{
  "d_mlp": 1344,
  "extras": ["some layers without attention", "local attention windows", "gated attention", "value embeddings", "hashed n-gram embeddings", "a smear gate", "learned residual scales", "skips across layers", "capped logits"],
  "init_std_qkv": 0.0212,
  "schedule": "wsd",
  "batch_tokens": [32768, 65536],
  "seq_len": 2048,
  "train_tokens": 680500000,
  "dataset": "wikipedia_en"
}
Each number is 128 + 24 x the weight over its row's rms, rounded and kept within 0 to 255. Layers, rows and columns count from 0. Numbers have three digits each. The size before them is the row's rms in percent of the matrix's.

# gate: layer 2 MLP gate, 1344x512, rms 0.175, rows 857-891, columns 128-255
# up: layer 2 MLP up, 1344x512, rms 0.185, rows 857-891, columns 128-255
# down: layer 2 MLP down (transposed), 1344x512, rms 0.0782, rows 857-891, columns 128-255
gate857 102:104166134154103136136104138134149147161087144148177176139096151146120111088120165129121133119120082077099137128107153117128128133114135148124110149145157102081176141114083108086150093142126149153106130135138121146163099107132145149112096093134129109152158114168111157137113119098107122114125101149139104153150096065126165179117135185093136137109118134118120120173123177150102129153088
up857 103:119142160116143167132141137117138130147130174118086102105128117132112155113160126091113130153115099126138160117131071134101129097119158177113127093114111162134115115109131105134148136122125107153152140136165154151137168162123118082122130138122137156116138103138117140134125110133108123085180142140091171109152133090112136153120142108158124135115126126072129156126117118152110122148128
down857 104:116134127149160143117158115119098150147164090089114138155120092117124173124105129061126115149123112164149156111178106127142143120081113176106167098139127112158118110116119152135129187126132107119156116143120147090109151131164156141085127180166137125112154133124129124127122120128114129147129126099168123125163144124109122132120078120123108086111146131172140151103129116121158093113144
gate858 093:103123158113135143144117148084117071160108184094149125149176117142158112084165130122143103110144123109135110170116115133120118150145152106099152135122071110112161132124126177123143176096100108149111112104148140150109134143125131139144093124128142176117116151105108134131154107081102108138131141124149178093150117120124107125150099136122113155135102108116123129131126110160137126119107
up858 092:096116129174105125146183117154131137147115126135097166106127140154129126120119127112108127147164137138115133138132165142139133129074130111100129154157128132150137122130144065150162172150124141124129124148105123112110131144140129108120110145151062137136136125145136099109165201134157135088148108135123074127132114122143142132103170137146138135110139151134154082102125174137187167115175
down858 094:116118121131135147142132112176161141108143123105079156112123156096145127158134129149131121148141128143132127118128150118179117105142128088135124157106149113138102103132104126129140143150142123100145133148093118082131129139084164089133133129136125170121168104119149124109152160086111122121131148142141022111095082097115121172131146120140140145108102134159164099103139162120195144102168
gate859 091:099147144119069076157127146122140145116129108096123142121147121130117111109133140091117135120115122106145136103153119158143129123099138133084087155159163117131131138107125108145129135119137086165178097126129127123101120137104174125100150127145082113113102120126162158109127153103134135115159104170178113165107149106134123128121105148125126120152131130152131142128158149081121127154109
up859 092:103124124128138101138172129103125134112164123099114126132154118140103127119107112127119103146157173123148147167135137065142105131136129157143161115160105124138116117146137134159116145093095117121143118152108097108138099144105108156142134114101140164127149135117081130124125109122119130152131126115129123122125092116105141119132115116079125142119168181149179132122152166166081107092108
down859 095:153129115104136131168119150130124098122125122107139101141126118093133116117138112154151116121104128162100143131115087080119110111139106177166135134182149142161102139141122131133113102177116102114077146108146138115148096111163145112157132084132118153120141138104146135124173104102106109126168112133119120130099000126115108107132120115166165116089144126134127129123126155165130155130123
gate860 096:109162130121129121066091079115116173178131109093105155108130127137105102173127100130115087165146127108139110095143132135120141107103153112151131098087109160124119129181157125147130118172114114129095126132160163135161119123131121167085157134183135129153167123118088106127105137150108144117133176113081133111157122145102127110137141133143150094135097138162150148154069158113108133152128
up860 102:119111149149105129113147129097182143145105095088130185134146138103160153116131118085124092128171162092102111093133184123131198133105130133137153086109179113119148113117156107128142079104115159153121169164106105148127159114116152134129112159126148114070134141144138137120124170169113195161146162151113135108144151152102118089118172178096147123113112119083113077112134131141126162154152
down860 101:117114132117138134074108116146157098145116116121127100165124156110101137098126148153181075162128133120133088087115135183120122183142128106146110133106114105123144135070078146177112131119129149085115156153098143104128120108109113105126136144094089126155182132132144116137094113117144131114086137152089127143132118099161103141105151146141142163132134130117168123168089159114130134145117
gate861 097:098121117082140110143084132092120128066142114126134139087105133079111133137139176121119101095140138096113162123154162081151144156157108152127147149107132158117123111107136114143109131108161152112156115128145165128105090129127075162116155122133124077107126109130107121107140153146156114130175106099159154141159175113157160142147101097139110128140124135187130108132121121114099121107124
up861 097:121144111113129100113101150140130134095113119093136170193141143122127076050133157128096124088144113106087150090145131099156112128134118169117150106155114084185136157066110131109133140092126155115135124154124134148203101147138144109140094122136156104108117112143150114127127110134102099135128146142143132147105149100113152153134158138122125161086124103138119100162153086119091101081114
down861 096:115084168144080121098092121161177092125133121149115138108122145161152117065141122146158077106163113150133120134112144110071135131147131088107129141154144159080140135126156124124172141132081099118091139115146094092123112120113119168106136089144109081141136110150116173105145087170104142133109103139149141130142132126140110128136081156114156083076122091100139129148140153132113099139134
gate862 104:121134126152140089132154134110094092127128131141098112156110156083113090158123135163110136131102135142129114145164115123157121132105141119179130127140158147143152111114135088134157148130116128145127186173141119088144105109113140073137136118137127100143130156109162121149128133196122162123168134134102152127133092174099107148162132133103099142111117060126139108110137123158121187115164
up862 101:118117162137072105139174129142141130103100124171162120157135079115146099118105128089130089159164084129118111151148121098157131119119083141103130094156080124135145144090122100113116152114147134128149125127170107119136110113172145148132162138152136116132103113111137130142096149113178109131152119105113188105152123169133143150123126154138111189122102142122130088127163142120085107099149
down862 101:140135109128084098104154089136143109120143160148125154166138152120147118160127087119160093117115107111071083072118123126169097110135140114140107119114103074162117133139114158095155158153111137129136152151102200154114088135154137146153106137097144115162109133152088140118126163146151126116147089150109140153149159142163149137128113100175140163152123117151085137135119118136124158099139
gate863 105:110148139072102170166132160168143094135126108136153158150110141118111112116120085136098174115117147103119138145162162118120146155128107156118109161141146122077176121102121140122140096144142084143180131122164119150113095117125145153130142115152125101165120129144140155091146128128117124154117152147148097128105127127178119116124108141149122097129129098090143127114137142099165159136126
up863 105:167109132163073139100137090110127110101142173141113096122122124126113127165099153133141122118143109107134146112128061142142098139139166150155102103134112153166106167091154124120158097120123165124139122131148141102120142124173119140115137148153108126106192135121101147127121130133152121082119129126131130125128137172112092108111205133117095136101115117146112140106092143115114138161161
down863 098:110075165130100101135143134149098126090126116096150119129113153157147134135132102115097142096131133074085181098149164113149141114113127137176131148133149114169132160120108094136105081136147113114123139133119121145094120135166107122147152096114083143050123121122131157155144117125157121129094155130096130146091049110107134130113133112130121125097144121113109160144146098078190146159145
gate864 095:128067142104123120111120106168129120089122116142091139159120143105125150135123120145128142105120101172119150112187142118120126150121063125134116140125096161127090111146161130138111154133117140150110145101101095142129130119141101119121090115094153124161105074130128118144124125120115151171159162146105149142079138121145141110118149161096107166148123157117157109124163125153104135128122
up864 093:116119122101109101094169126140147079076138141174108142143128105113158173131120118103114128094121148168146156103184147078168131136131099169139113122145127145106129124112130143121130118095102137152139140148135115153085136119135115147112123107132108111132127108129181120117095141144144101114104108136076151131072121127121080099123090153109134114141164145134170085138124097114137145160087
down864 092:102118130087101115124155124184129152119080110163145163109127140140119154129138102163122169096132137129126140096131119092156160133140098147138121124154135117122122122102142106127162119133114130157118149136157146135161146123115087143135098123099104156121110143113155115146122154120112121148143099151112121117104222076108107116127115142139115120155144144127132112149128112128125121128103
gate865 104:100100134135108126125108142155132112104121136145114146177133108140078178131152174146106160090146126135140136193121154106157106183134134104105146206112147140138105135118141146075108121121139114127103122106074144103109082155096130042137139139145111112145116121137101145132138106133114135127131124151150133114105126152147195088146155148144147122090186192102164136149105133149137132086157
up865 099:106093173194113166150110106152116145147096137114126158112105158120104096137144110143132114133116101119144115101098127125093126122130109149119115107128091170152101158168071124141117086116164113156127111144141143130108124164148152107135176136122122166108153140142145090132083119124151119119138124140063136107159164130143123162127138150155147133125125149103172160080128149138100136127112
down865 102:132155103124110092117120129114131157127110131113102103124104156122127195131142134109128134110175133158107105129128120087118121128120132138138119121132163118169159103121144134101142142145108145113121121167166137155150175144131117111109131147133176129123082094097092110145085134110147124110104111106171181132126140091139171141131090136131125135121135081148105117121115126168101125138117
gate866 099:125115146129158131153133124140177084135133149156110154128113128157094141120135127086103080126116129114113114133133122142143100102126134152141128108146129144169095147121117135142125136088192111167161101105118115075103126123129134128117132149106153194149137155133080092125157148192117124140138181097075145146109095152147122149145158146142117099148148118062120129143127106110149145106169
up866 099:138173120100076132182109112130123131154123111114140099151155139121164148149151118089111108142130099099136114153140105128102160161119122121104097087142160144113110101134158093124136146139104090103075119157131108149109133134138103128097143129126131125138111139104155200104148169110134134102145133115138129141119095143110097121107083151174126132112151158128127105100130131184104152162159
down866 100:145101152117112112121139124141153109121098126155181110130130100125138082135112061086132150114151135128125146110133139127124151103118068147122098106117141117108148117130113099133116111108127157088141153119123120170128107152101100142109126130093099081101135098097142117138124159103117151130151085179157119114098193100163096139098125120128099176130134107138126164162147186079147128164138
gate867 098:112123129126149119165188143103095154145119102129132135141107090120090125125127094156127165152111130141117135111141076118138127132152105109104147133137150130129133141100149136104150133154110103097182111137115140114112128106120156155137123117163140117107153178094126167163133087132131106183117128117124106160107117122142115115125148132143201178147128146122132140123106118134168128148129
up867 097:117127089101136131126132171114124120116127107136113116132128067154124120163156096146119140130141135119113143134137083098169118146165147142119128131173138170093120118101118113106149132153139126114129084158146123125117077131124144148167096146165136080093129189084121140155118067151173123148148070095156162157133135101129103114142115121093163112114119123104153113154093134113144152191122
down867 099:097101089149144116143172130121120139139164130131131133133140112178130109181105156127135123141134139088106177106129135160134166113163136116076150148120139160108129097093115128152140091184110128134140106147132100128138124108138142107108131122101120117125115149065132142090112149179159186136149155100126172123145207167128121105151121132122103154145127121132119117154104120143124121180121
gate868 099:144133156129149129112129127102126122120114119155146108115128111087102097127113121147094091118129159136125090107099114107111107144098133123172137129129133121134147160178140100116087105144123157217147146150112080134141161156152130181119159135107120118134139148126183169171153100157150115124091124123180159152131124124129139127115141149113080119100143172160172127135126114105136154120152
up868 097:140115118117134093118097142149113154168106106157114154105098160126124147131183144158181166186189141126116157149092133140155122134172145131131101127107095139126125134142148145123121133128125139109097165090132129111109136146115182135104110125124121148133146114146134116101124150134133119145141177140106137142104122104109119115140103141150150136141127161094088125106129155161131131140129
down868 100:120162107112147089172150101132137141161117166120139165118147126137168142146098124115130188120144150135127169113128148103148148118098139115112131140112115128116127138102109118147112106143085127156116142124149137178151081120125115131138130123109138092136116096135132097115121143100092088089108122147086126132100134083097075125088158135143127134162115115113076127152130142113128107170148
gate869 095:089158069136064122157104125162156163130138099139122172077116149135122160122109097173109116184107124114114103147126139143125102082160112117123171137129105173136148106161121160124129124146104120118099094149123137134139099154086073138109098146097145110125159121135155162169153133130146099104126113083158128148117161074076123167144115133148137151165117123112151102127128147139124124141126
up869 098:122152126111110140116098124137145107092141079148151151130144118126146125107123108143099140149116132140132117123107117161130113132115127158114153115120101160152144124203181135114145121152105127152142106114118142185162120161124095124138119113112110137157128123130143104164142103192136142110153148122132140193140133084107111150116113137147123130138122086139121097088125144083150141131091
down869 097:147120093154118141145121150092150106132112102153127158114162146130102149139161134104136149129128132137116162043182136106135092127160133181093123136104117126107107146142144149141143148109100131158076112134098155127135126091110132116105111137109209118097099129152143127115107113159134120113133115115113088100139214128147122157153136109119157125176127145104125136111137139128114161104141
gate870 106:139187138114146168132109104113146148155114148077129179129146096113099105102150145111123108153130150142127101165126134120112104166108118168073152144168149137155155168154109160124128151154130129119119170104092142131121146107154108127148137147113124137097162112162142175160122141081155092081154129106123136125132128124110115136122160176155123136104112146089148150142127115162116099136082
up870 106:121114097100111095135134125151160116187123103131102120157119164117178183126151109161134137172158156122109128099143125142137106123097138150123134135115131090124109164129121133091186127121118159121133143125111093156092146141114103090116140142138116137113102124152101140071136104106115090128132140113131120100130156181149131140127122093138091169146129088129093110174107146127106105128094
down870 106:113115133142097128095148117185129100109159120124147117136089121153124173141139148105161102161131139077134124110102146154125159098141089131131154090110085110064165082122112107114171132073135088104112095134128140107132102133126139079115126139148133127130163138137132104108154167079133147134095123087121138162157080124153104114144133165128132133126147151092142129111109100069096118111091
gate871 095:143120082092092097142124093095147117122110077131120148184119109094158119135130171129116149133156128086140187112111137149136158081130092125090083164129166116147163178108133130165135093099136124119128092148141100137106112163123111107116096096116150143118092145136105094080135119120126154112127161107099127134137138097109094156136078142134138140113111144131133160108185158147136117048135
up871 097:121099160117133128117117154133130162115148106140155101121140147165120148101087093072110184160113119119093126131124138107106110151164136141124124138133136115135138105118149126120140136117154131141128108179156114135157104122141157108126109134098147157110159080141126162098160145113102124161157142122132096103112114093123127153129096120119115120104137108146141141139116123144118144111178
down871 094:137088155123123150093198161114122089164120145144113076131115103139098146096119146077097107124124099112097124133112161073125148172137131104139172133138129103084112108112145053155154141171120113119134132119138110110129142112047128123114090128125156123155132119098127113121119131107109130149141116091120055139166124137116141121136128131103142102121154096108146157154105128113140140146108
gate872 103:143108133166124074126129172109120126086150128135173098150131116115118153154137145141159112117099134142122108117126131160107155116139174140093130146145111110129136138170207141124159111133094119185137103114152086142139139140125161130120138111144126136119108106113111162114166089142118159119124177127117114151167130122152167155107131119118140118126149143116127085116116133120108157104127
up872 111:144149113136162139127127103134122132190126131121096097102121175128117071146159143129135075129152101145117155167166154132166117147109131099185152123103140140158123129165148177145087103149108132170146124146095123145115111150153116125121112089094137127106169117093171172146113106151107123158116143158183162111141112133150142129177128165113158135162153127159137092173137152134124111106137
down872 107:162088112165156125154113130193138145137126151142108146126131136098106074108100142161114189154156098054138117171148122138150146142148132140119148119144126119113114103130095109127121153120123113072122133153140110124097133136126090139144095122119152140149152151117134102131132201143143151143139131086133047130141179123086144139106096146084126086102110156154138130107139127169111138101136
gate873 098:111104108150139126138167111110109118109083159116190117113113145145131118104138121119121070113160113085087092126173049150137139122103098111138150142173129108138128180121139133096113120106132149100186094173132118134111132133130144127149147118189087155127141116111153118104136134103136150125083159127116110126120177081114074171111110072130118098182124157123087124138141115123100104132106
up873 089:108121128120131102139149088154130121168200141089091094141138144128143098139100120151114128103125103174117138150116168101123136134146130145146147088143161127109156114168122116162147139096145167123082176131069099127117169138168124112122097172102106078136109114108152095132114138152168123077127091153159184104121140161123173070144126108106117156112105132137109141117145139129123138121122
down873 094:157155123142140114125143115117124141121153085085091109119146137150143132091097100144087178093157132142112145132144123151123160182141122130129143104124151125120171146126106119136167129100124147079102188135108126142145129143135167125125109158147156085084123144132135144139105150173197152118093114105097146167126025112145170109155106137112125112154143132124130144150145137117142128143087
gate874 099:118097168124096143148129139095102184143098145102159116086123161121126088142142155165104084108145131093140096135102159130111143139165135116136150133152112082106065135123084095143126142139166160154076124132126101126148125122102129147130077107129115137127058127166137095134083156152159137139143116167122102098085158194108131105123130165148155075138114140136186124148110106126106104111118
up874 106:119177088104115137087085116111132141144162094121138138117140145133115158145141116074110097151148148126168107165140102131114135095186118116113133123119072129134120124144158131117135155141117112072126135127163205119113138127145145113184157102124128107133126146108141174161126156121074109159129199116108147154144115105098138171119122135101155137140130117088137083161172121112102141170107
down874 104:130093150071106145155141126129120155109139116146155139124084117097092153112128109125124162126150146101139136115136149098152179165091147141108146125092171142101178168149095168122122160137125139142130140129071125176142121097135142131134141123132126125116130146104141131131136120178113159133122132136131115170094117156171152117118083137120107159118135125154133142118150135110118142085123
gate875 100:131148124136144122136090145129138147123138124088125137144125140137100165126111103131114124138137153100092119147146141173143134137103133104133161154139099121153132133117175135122129137174112153137098111127130114136121136124078131088145101142150164130102095132154129173127152127141142137161104147157157125091168104138099106104124092099095159177136145150144128131142094156107099106127137
up875 098:131161104100095147148090124142109163129128127126092115124145102123105167136141128133092125145100130091070092124112171122117127147154134107123121158102137178112151146129124083116117149118117111111155126121122134114144132153080108138175124142172142112145183132147136117126182142100121143130120114109169170131100132108128127130141145134111133155128135139093087089151134155141129126107145
down875 098:133132091136162127116110156171115152165174107124162131105131147115113160114136115054098117152152148118149131146156110146159153114066104134179141116162133154101121153093132108093124112111114132130135142103139048149096152141118116111132157119153137126123113104140127173114129152147214119137148100116152153126148174103150126086146118131075142133155173128155123102121136113117115092102137
gate876 098:122109129117158126169136128138124127156098123187118119106125180159104083144096152150132154150119127144102121083084160106138156127124156125154070103142128162110118138145163140092119107125087109154123126132120156112064144128125081142165117114142064132161130113098158107101127129177100111098163122136140138088094101115139130146070108151138119154177141122119119078095141119099147138125129
up876 101:139112122112136117160141156154124093162166133158127132129093134111162153115111167119160139124132139118141090155079155117131124060141151176126159142133137135108132173099112124156099120136104126170127105131097092107108172140182177091179109158107157133094146112116144123141106159173110140109119127145156153129127090117100118133068108147161124162207124155135112135118130123099098170104147
down876 097:125076134132139084119096138139113143119082121117103155162102196129116143126121145111117128134128097096106162101148113109135169131175147143100106117134173120130107114132090114110167123110150146114105096133178110169131104100088110073133138123114139102106126116144105115139118103172095125122082102127144107094134126130134136134146165133156160127139148108119103101172114158148149171147147
gate877 099:143156152127124134143146160113110103136148098114118132162144139113126097149103119161137169123181135180092091095134169112131118143115129109101152110112101099098115125147125132157117133120099151111133109149101123151115107152114102134093155078109145090102130154103117126128159124093139102086116113074124107079177227102124136126149110161101113120126163153141129156079130117165149162122147
up877 099:094101119101106144109148115123151122098174129127147125165102096108126119148124139132147140069097109149178146143147068149105141139120121129159104150151080165130138107148112087130090128124132141128127115165107106125118137150114082152150141124117123172108137107155105153130176117123130107121175102141141093182136140117143152129167121095126145141139125096104116138133107122093176138143098
down877 096:130102138112152166158138133146115110125172083097085137110126141123138115132121097166144134141121106111072127127135107144126137085156173121133080137123138147136119107162126157119076088125133145163149132101175134140141142124126174157137095171182150170148128106173166096137103122136146126128142118175135136148139012114088145123165115143147106117148136107122121091150123146089136136121173
gate878 097:113141120095150104099147140102160106127074122148112084125131128120146173120161113142119099149159130112107158101172151110163167111146119168133110117122107153114114110113115131136133131173134125160101142085173129135142183119112117127107128092144071122159103120119111119095070114155138134098152091151076142115142109121108123095125137132203119091139123098144183134128118114104170112118143
up878 102:114165137136119152079080143126143086113127119179098148093115147149130096170151124128110105161118135147127128121108154145140090153124153129117162125139159082125144134131137147130126096105125145107083097157107098105124108159163143097065136140150180141111163156140166134104149124138151106139122130135126127119159138156139161109085135117139128119115147113152140116180117144054135128139163
down878 099:160106120113150124103116147116122117133141126118091117115135135109163143137132143144138140120151130100133134138087161092147133118080126127143105115115110079074107111127113157102104145153135109138143111187114155148084133146112117088118127145134097094138105118132122112103160112084162122091124171083128126129127088150140121112115163125093122127115117163168172134116107114162130159138135
gate879 101:144166175163097126087132123133120097118073105113123115117120126144118121156116106110136125105092138114119124138152135117161131095106111123103173142137109118115170124121140124091104105145130116110128134102139110132125125137107123115130132122147144116095162132117147103141110097139163146115151144165153141098133109088150162116138183119148150150109125114157095151206074109146125115142158
up879 098:108128165145108171154098142111119173137135130116092121123104134136147129144078166127155148133101124083136092172090134111126136104091081109107180139102152103124136168133135121111114089106075107110128196124108128128131155157129112116102144101139090091130114102149149113132155129139128131120091172134116164140123150111134121119128156127139110167172121094144137141170126109102161116153189
down879 100:135186119140133141103115074115112147147169137146163130124108112127135110146095108123141124132143146111127130147092135153177145115112112146134143117131100128117100138183138122137185109133111205088141140165164145133143124123117111134131171099133117177076140150129139135150125140150084126112143135112121153165110165143137142114139143128098168137069096117157133092166127102093125105144116
gate880 100:119104144121139150133117104109121140090120141127136126141149146123105115178145090133080123159165122147111148157138093168113127126163109143157143142126117103149165127104122154087114133120100121095114126137131122151138122117125132118110127130127120097116202123141176143137128112120175128112106164099126136110123120120111151130166136088121131136130117142161146125103157065142127104112085
up880 096:116118141148115178104133117143158087117115157134161138139158138143067102120125119113107123157129106128108152166154092159112119119147105152119116135155166155151105126128156168087105114134143113139125152125166131124145121127153156136096132141145166123118134158139148126127122127109123136118112162098144121126127091121118173143173106138135114098101132132136165134097133095148110110119150
down880 100:126117163126106173146150129134135107122100125154077127123148108113102130088078204168141060169080141137099143111149129104138109164145156152115110144147118152155103150116144157120136128113126129146114156133122152108114152126094096143099108136121169156119109164153151188121115125138139133084121149127143109109108173139149143141137111113091126150094158123133155163164140110159137130108151
gate881 104:101138121164165124158135139129084164110148151123137133109070106094126143136108129131109114113117095138109150113091115135132102111147094128140149072146178102141119130102102169114115128130160154159125119182111137106142118130088150159135154121155150165160140133143177140110095114122162117146106130089164125095150093139106156117141133141117129150122144130157120133165127116149136109118135
up881 097:130141092163153175132103117125111139145139138097167098130175090123179134149133126092129085111125110131147164174126103124116158115136130141115146121153121102100114122111099130120136146125133157102110128122145159083126128123102124096150147131136145142105144150077142151128135098124125100174130114133141105100161076122129096096088130115109142156132152102120114151117099137164104117147145
down881 102:147139149196099093111136119114101112111135158130105159148114123155128141158137132118115114174147152103123134161153107112157127122072171110121150155143128135111067123160119112094160095125129136136104081139132149093096089140144181127156163124107133128098130097130130120136140120161126166122134114137119170096160159177138135121159140091166139097140095152099130145139123127079104093155120
gate882 103:151085113103163125110113146141103139153092097175120111108149111064148104134099080152125145102140098153129143070152156152092182102169095139142085093116123118098121128130125086145086106096110123112100133122147122129130129147141096128146105128132112099175128101113151090158126160146124126160100100094130103149094171162142093111120124107113156115136113128134173155071143149112083092089107
up882 102:146114129156146103130134101128130093087124104063122116155111097119093103081164081084145144126106197089154095098140156186137109137087162135119163118098095111135107072165095119133112126129140145110143148100155173104170112116120076134115132118138115131145103122102119118132101158125104137109111146169152092114134139160165140162096113094147116154088159122159138139127104165159121132099121
down882 102:118151102124129129143073138129137144131156157121125123151146112164120143151141149148090125145138134107113081121150140154136114146150118163095118113132146149116122144113141168126138115105135087105114118162132091134133119116110114068115124146164103133190133158140093142125154112132183151085118136127132125091154150112112148134115201121150128145139138098123106137157141160132103125090146
gate883 101:144095145156102111120137124120137101102171132152123099135110119171115104146169041139138103112135116093126119118090139143131106202116065106123113169134121147095143111119157112153149111130146166155134142182105158157152171131124151129115164115136120103133083161120133137169143094145148131195138115108116122086118141105123138132138133169132130146112130106134139099122090094147135117089129
up883 106:127067122140140151126165094170142109127117128123133134137143107120126097123108152055118143070137127121112149075124153099121136144137171117165077149165115110114143120110148137133108102144156137172147109148124107139120098083146109156125174128142162147105128099112150072166174118093110128139138162112130159147143151113120147142095147066108115150161115114095111100134153134080134128119134
down883 104:126116133121111121145152109133141105162132137154074095143125138105138175117139122137125154106123143159146157123163098143128114125121084142147128153101125076124133124164127134140106124118100124129128084120152131132091118137103175117169169097173104151100084132130148111117142109128139105121158152100159082088198157125124138117128169145124147124087120134084144125123143163073162108122090
gate884 100:169143097138115094115148152128147096124187133156158144117131099140166138096143152149124129145147137065115094104095147126137116130092105132140162171161131085080112109128116109097112160130078124163126146148118071137151149147140119120126130107150129141120136121072131111115101127122180124158128126111118120133151145155122096094092138159111139126115120148144127132144116116128134090155158
up884 098:147128168154111136149152124128158112133125140119167159116115115113179120090091126093075162093185167139162157107099101131132121147136123143112115114148111131133128102136140102148107122134168095174142128124106093104123154118169114145143152084128103137121129159092149126131145102110155117107102125105108121122131102170135118147135155132092106131112096133142104137131101091138132110117106
down884 097:134168156107220168120165112114113154101114116095114132110093126120110122123124168098116126157114137111149127114076091130107088135124125122138090141137106155163121106135144123153094125141128188106144130083151150132142133123096099133142110140127158123098137122151144147109115097107135051115124125150105140133115119116124107129165130124157127116138142157130156154166169132164148138136111
gate885 095:147132116113140114133138137150125129124132154140114124124113138095131151170173064169138126116088178132115122135100129094161133144131138175066073132134100131116145133137127136103130120184107140137129137120117134166171150143121170148119163095087118115091151118159117122105078177143125151075060108117113130115122172113132134109173099139148182141165116115068114154129145070127145173124153
up885 097:132143165154125112164130131156117113143112100097103108113150146127133077149129144154110124095122117123159121085117124075101098139137151137135074107134096152108098138108117129203129131176064143146123115136122124110148139111097108096099150113114112088120155125133136140136145128118159127158106172112084090141125101078150138162134096155072145101141132113138117117172143114174076090088157
down885 096:096175154142115115122119131150145117126113098141124126106153090159169129119111155118149105114118095181104070142136099088155101104183142080143151123152106128084111107128144135079136123126096095134146103093127143152092129137132163123062147127191151156125091117095139096088143096115152147126147124139112102126139055157157133147120129144096110138130097148050164107125106128115122077096134
gate886 103:123094167104146081157089156122112136125129125156160131120075112121154126113137165118122132119164145108137142078116137150161140081112172110119128133096132097093120114081099128098137066084128129152108160122137103123115155090134133192125073134106157145187129157190122136163124123096119101144133124105140133128100137132126126152118116131133110109110132088156139096145138139119124141088119
up886 110:169117139070116123128122164134133116128159098127146138169114133174131117149108127120130167115113150089110150109118120087114118138166134177160186152113167149107145135165098101102135120130113166126133120113156122139154161126076107149132155097155110109143101123118149119114145144096136142102141149118139123137114115098145132137149173121115092143126128132127103113100186168128078160169123
down886 106:102149131072107144094116125113118141161102133125101120127058097124139135156095136148132164139149110088116133115111156104135187144130138100090149120118141143125120124135146144088098120173163100124169108105141174153167106162093107155126119098142143120161064101123141158127124131140120155091099118127129173136118136145112138135087152122128098135113111131124110129071125183121110128092129
gate887 103:107141146143151129068146140081102090154084115166155103125159127144102117118139153117161120106107162123130103142163095104063119098117110078121089114126171172128126144148094145142134098117111112145122116089154143101135178128163134117127147157121150119127116146074160135114092131119144087133151142143113144118131104161152089129149102100134105129093100116116156159154094148136121096156142
up887 103:140146133163114136130145124114138090080143161188141143146093109162076107104105118129123138079163150131143079164148145141092147146145135122079110127159129129126131111085105166119130122141102116168102124134148102183134169091122137097130087137101148134129135112109125110137091117136138110130159136169134162108173063115168130096160118108145093115149168117131120155161138102121129129117143
down887 105:143158154129132137128136089100148126098107156142143094078094115141147104120139145117144117119137131154154079126149087150094109125126145100106114101126150129170115130097134112111101143108140113186128096146099114116137144080124147129190111161066092114150133128138086142135101164123124119119114152109103122156138089162131149149103145162096112147098141114129133162147148087164130139157070
gate888 102:140118094134141193144118086145120087138123119117169123169160116118086161129168126152139143131129135133139143116122130187141147150133082118154151131142133135156158124124166140136148156072110071147155097122129085128121123140115082137142102105113129131104157145160125145097143117123079088138126095154110108125104127173124109135106094127118125086125100088090128122125132116082098138170096
up888 105:098171135155088163090138124122127110114140118142098105114128099126113138099107114139144150125112132116131093105143150110175144115133160152133147127163125116140101146084117145141108096177133102132150185147121126112119098167132126118097108144097077134121106120127128119137096114071109149111139146168114124116152169144108116147103140150090119158125114144135111097135122135110136149092185
down888 106:132109134117117106099113145156139116118152132131074146122094096140126145121096143105105129138154085129105087127151160144169156140114177105075142088140135100112121129111123130122079130156085149142108206101103117138087107152118166068144142089133120139118086080122133110130094154116125132119136096106108103136136150128173145081149140115140118121110153118171139134097164160125158132104156
gate889 098:107118048119127193082111146141137124100114136131149103123064118124135129123121145118149141126145126140109119163144140132154106150119119081130126178101131086127123116126164164131104109143077105128163127146120131116143131105137185132141105116112116121104176119140136115138077140113131133141122103135159125097127170145076213148097114159147077100089131150134111160147132147141117149135135
up889 100:119155178107154122164139116158104115116179142124136101139132118121130091097131151125131156119101157157128134101101105129101158097105110100145148082114100149095128133124125104144132127157125110139112147130141132121117113102125119116102106129077134101122146094123133130120120145117117106104189159120121161107137081118174152116163161116147145129167150093093117119162091130122132149133121
down889 091:133115167177107130086152157178125143113145106142103120134135143138116172084112068173119120100122101127122128156121167108162156126103132140169121100167123144139144129109139128102154150164131126151129157175116141158124125162102106156122111130150115147126188136121104102085178130139129122102147166136158105075150088143099093093087141138103148173104140078121136126149121101130130118122141
gate890 103:097187131175143101175171148144144115100114116119090146091090139127111107104102151173135177144133122115127089136112085119146132154111176130122183083131149109128144123151114188175149095129092140154133127115121134096110130085100118125142134135139118096114133144134162138130118123126127129130137142144122102137114163091120141145136091174110127151136112181149098121127151136069146149111140
up890 104:137154145176122102112118118150115131069070141131104128095116113131103133105151152104092154128162109159164129153138186151179111122118156157107142100109136115098096072159107151137141134132103114110143120147118127132109113142096133143152143143111129147142122123180111118119131154077106127138124116114129097099119134103121138113129120139095142103094097154164112117146118132098117114173134
down890 109:136140140132112160130159117136143126148109149129129141108066177135122135111118125104144128103178150136115097132173084120143121111053146122136149115127145097113166126124183151134115126123118105119145151128064087151124094131118107132117108113111173118118156167130151139144104122131144112067085106151109132124130100114118108148080166135141158125104103138129095126138135136112111161157087
gate891 105:129144144165127123112116116115143127142108112088108162132113125093137129094129138124126145087142127155112151093154121137138128118128135083160177107173122122143116090132114154118121138150143133120137129138078128104113141130120099103132187148119094141117095105129139137098095135138112168094101096123122114154135180181122150110148131162169145100129097176069157105194085159134165104110171
up891 101:094097096095136094104129153144140102081146145155107123102145136131142159143135132146098132126112115126124076129153135124129089137117090115126114144111171117162100095105116132134154172113146146157124084152139170169114131114133135125115118103151165144094094122161146144157103133142144130118127144154082153121106097087144130144163156127137130117114170110147148143129126170135137111083113
down891 102:132148106165100136130094154158167129101127105137112125153084124105162138121135158130103098151156132130145149126148188081133118128154110144107123119090119119143123105142165139119141123105134120116133123139177129150150098096124125147168127124134118102148137189148149143124149103085116118126163103097118116116110091092159118105122119149095138105106135167080120107135146160131090144103109